Weights of a small GPT-style language model, trained from scratch on English Wikipedia.
Size: 8 layers, vocabulary 8192, 15.1M parameters.
Architecture: RMSNorm before each block, no biases in attention or MLP, untied embeddings, normalized queries and keys, capped logits.
Training: 293M tokens, 2237 steps.
Each number is 128 + 32 x the weight over its row's rms, rounded and kept within 0 to 255. Layers, rows and columns count from 0. Numbers have three digits each. The size before them is the row's rms in percent of the matrix's.

# layer 4 MLP up, 1280x320, rms 0.0974, rows 505-522, columns 0-79
109:128227106171143180152121100099145145145110114143165130165132131124137131136114128104106138119152147107149171096145085130114078100149143128156107149130148138168117103199108150118190173160181145129156128171111149116054128142115066129134094180
105:148101217134179103179149122163128069144096127163148151173143130076106144149149195135120098175156160096082158161108153071159095108147129143178094156107101169128132084145138093129153138073152125156089147085107136158130155126072051116108090125
114:137120116159145100061148129149140116115092141164181127141129104158112182119121059108220132149155103120150097094126124175079157119075166100156120119101051187150158083111134133112062163114123151151136110110125135127155183103109131141168158141
092:109145095172093112168150165166208111157156128141124139113105131107138165158118103115075149134163099134208180152107163153188092161169096175110139167134128206187176092085109125094104119106127144128141144161172185120133120009156114128135079163
099:157100174088137114132181165148147129112191152156154107135115081160090137139150089135116142101141136112071176128080195109124090129114133111158128151100133105098124069080132131151167127193140106134141110072109036155155158146172139126124124104
099:122171136132145113091136114121109161115142132186107114179145169191138134094193167155167141198130120163178167121091148050164092159096087109173150078121076108165161135129146119072124087086143092089129134092185133161135147079143103072071139111
106:128128164086169119094121061155103133211118154117157150141103122099115104088182123185141141092112109129122176148077137133104090145169141118127151084145154137172176137065103160109186109092139116105143107139149105116139127128174102116172156144
109:140205093130084134116145143183127071192094150144143042133110115156128127112142072137134129063145178092117149162159140117058154116183106156140132145099101105144109162111123146122155116126137104131134131143178151141159120094156114126155099123
105:171110121131151150145091141157077120136116118124137127049176139114144103166118101114175107096154120129125098160136149099096075140075082183128118106115135107113159165160155158145131174115090105148119129113125142173115139142121133137110120137
042:135089119119136157120100151122150120113071124127182134136174136099151140183116113110161090095127146120090138144108104144132117198126125081158114093062133161120121124161155111116095154143095101086145120105129147091107210089151206138070110159
100:127136041085083124098165112122136124130093152142105107153124107157119151149111100141168100147094179117148105118131096126153110170048167103166120092116109191163140076105105118122182108143091120111143121147139085147128179127117179092162043210
099:140126189122126116091177126110099130125135085152193140127107048131135096111214099129147130146100055064104161099097159121128104109186141161166168167127114116077158133177095184086150146090111121187165120158188150175127074111114166094104128161
106:046139106132150185153108104160119143122094106122163123179117098103105133120136024178131082127153131149108121148144149129137181138096116131188146127122118226093141152112130116102082118170135164098075102118171118130130162145104136090137148074
090:198149132088121089142145168159113112145135114141078162092152087116132111070104089137128075145118166138099131121115132138100124100166104139184156074109095134142058075203177098120147089140147111118100121133148134105165092137137063165108074055
110:131123097095083074144109139114105140151113113108142127154163179107115088096085095155108065079201088112147103121128160112147031113141103114143122045181157153098121151113166171135138153035153133188089072132109158157149166196129101157151090097
104:157171085138118162087147129106096095123086177103129100104170086138123105173099182147133131096132113115062136132120185098143130084122141129116122086104093133212149110156107090152148159143111141119167082108159157110146127076184122100132200112
104:128122088124103184162099086126097144075131126137069143151128097121097128112117153161139182121120128139110105131054174118125090161100117096167026131136148175110198099055080066160161096143116158140074130077171154208144151124121140154175165125
106:074198123099070103100182133130160093153114154086175136082175076139150125120137143191192098104158063151152144135178075146108084158192113130115091123159114163118111162134047138128061115045144100154090094156078159129174161113159139126090110141
# layer 4 MLP down (transposed), 1280x320, rms 0.0886, rows 505-521, columns 0-79
109:083160132167154177145173121173135182075128102128147160098137195108145147146146129116074164088158121185096135159135128105107156138165149114127136147139130111120146099180144075188132103075112091133141125094085113131124119166098108092163035177
110:185128129134154126155125112177153110124171159118177232116071139186122161093097146081082153116125172136139114136091119112126133110122190119137035119081066090156129167124089108134131174107126139081126171097127120134131156131103062103139123181
123:132028072076089103117170100213096161159112167137077073149145102113136165127120169125052116139103058104128120108110128130113154137103177120185182139109144213103123150114179125122143125170138099084119154124160115110136094138150131152102127170
097:194095125122137100090130150176106129084110096139114145082115163109164151128119154154133158092133165099178091119134178143164163157118138129183082158114165106193129088123145137109071145128101061175067087122086102095144126127162125155081129070
091:161143173151098130161153160089175087133141092121155138140080183157129075125084129125187180142142129114119146132167084140113102164120102129122116153093109175166081139144083085094126161112173171114187142162111183144176131131116089159212071098
098:183108119153069087179058108117155108112120126096140112118099056146169190119090189132146089167164087104150159102098135108108170143074128177092144110179098134131131118141158179126111097052162157130157074168121136165110129146146152110092086098
109:047140137119144162094118114140161152123139090100080146115141158121117122145190133093122108110067142161109083147111080105101098099106194137115142123139188087143130129162078136149161110128171173171103107098141149121136130098190100141106153139
110:128135124139142128112167185128146208156152129176123130141167119066108152111144136120081142142106205105124154123134139150088163073150142138154160134173138112160118158119207100119207117114149140169146088145080121125093125052137121108129208172
112:155029156151124121115116141136092124168100209128162130115137139158127097082141142082060112139170138127189129119068110163162092154191100165125126137107153168135089105047161169148146176149158142167126078114089123102102146184108145080156194154
034:099151177148093162122108145185118105141129134105110116139098156089130101108141185177111143141151103177084151173099115112118077165107132199138075116134186138129128059162106118156105143118126166109133085151155137078118098166169117120145150152
096:132098113124124141175181133153138110113087158123175118119111108111183117141117167187132172171102160116078205152099098124088074236152090120138165082176168141132116118083125101147145135075151091066158130130171139162116144158098135107132081098
115:129102131109088103079146156167170137118171145104096123155130132130153089159127153097100051101162090133145122131109162112158203139130113110143186140127168102112183100113118140092114153133168102157136110119126185070079135150146172145093110132
100:087111148122122130143123093124145120119174122109074139140124096101112206142121073152128119156166183100125160115109097170098109119166094090139165095141122169086114145090128152141107131131132173089115160099181124125133140162126146131151178122
096:132145088142096132141131078074195105130093194064156167096133150182146128102167107157169116134098164140119156195125124148131110113148079126150121129106174111139150127116079098149169150183127139139188103168196166106188093194114134215116117144
114:109119101112120124188066112148132104165103153161077193115157161108140198109123166157108135074151140137150125188097174203122140152143150182111155158167077126178120175116115189140124198076132121136119089090111091133140082121094104170152119074
104:147155125172150177070136141129141092060146099171127118102178096144141141158051131149063095130099094075153087144142097118163146140098092109154116131163092110128117127119118114153129177163103115108200134147136168144191103080134125105162090088
099:099109138173090118126100155105108145162076096108089093159085122158140149106127143140149091116092154244096081171135101119143161114103109166127099134131172136104129131094119184115130119158131092113105133150118112140083156096144108128080149141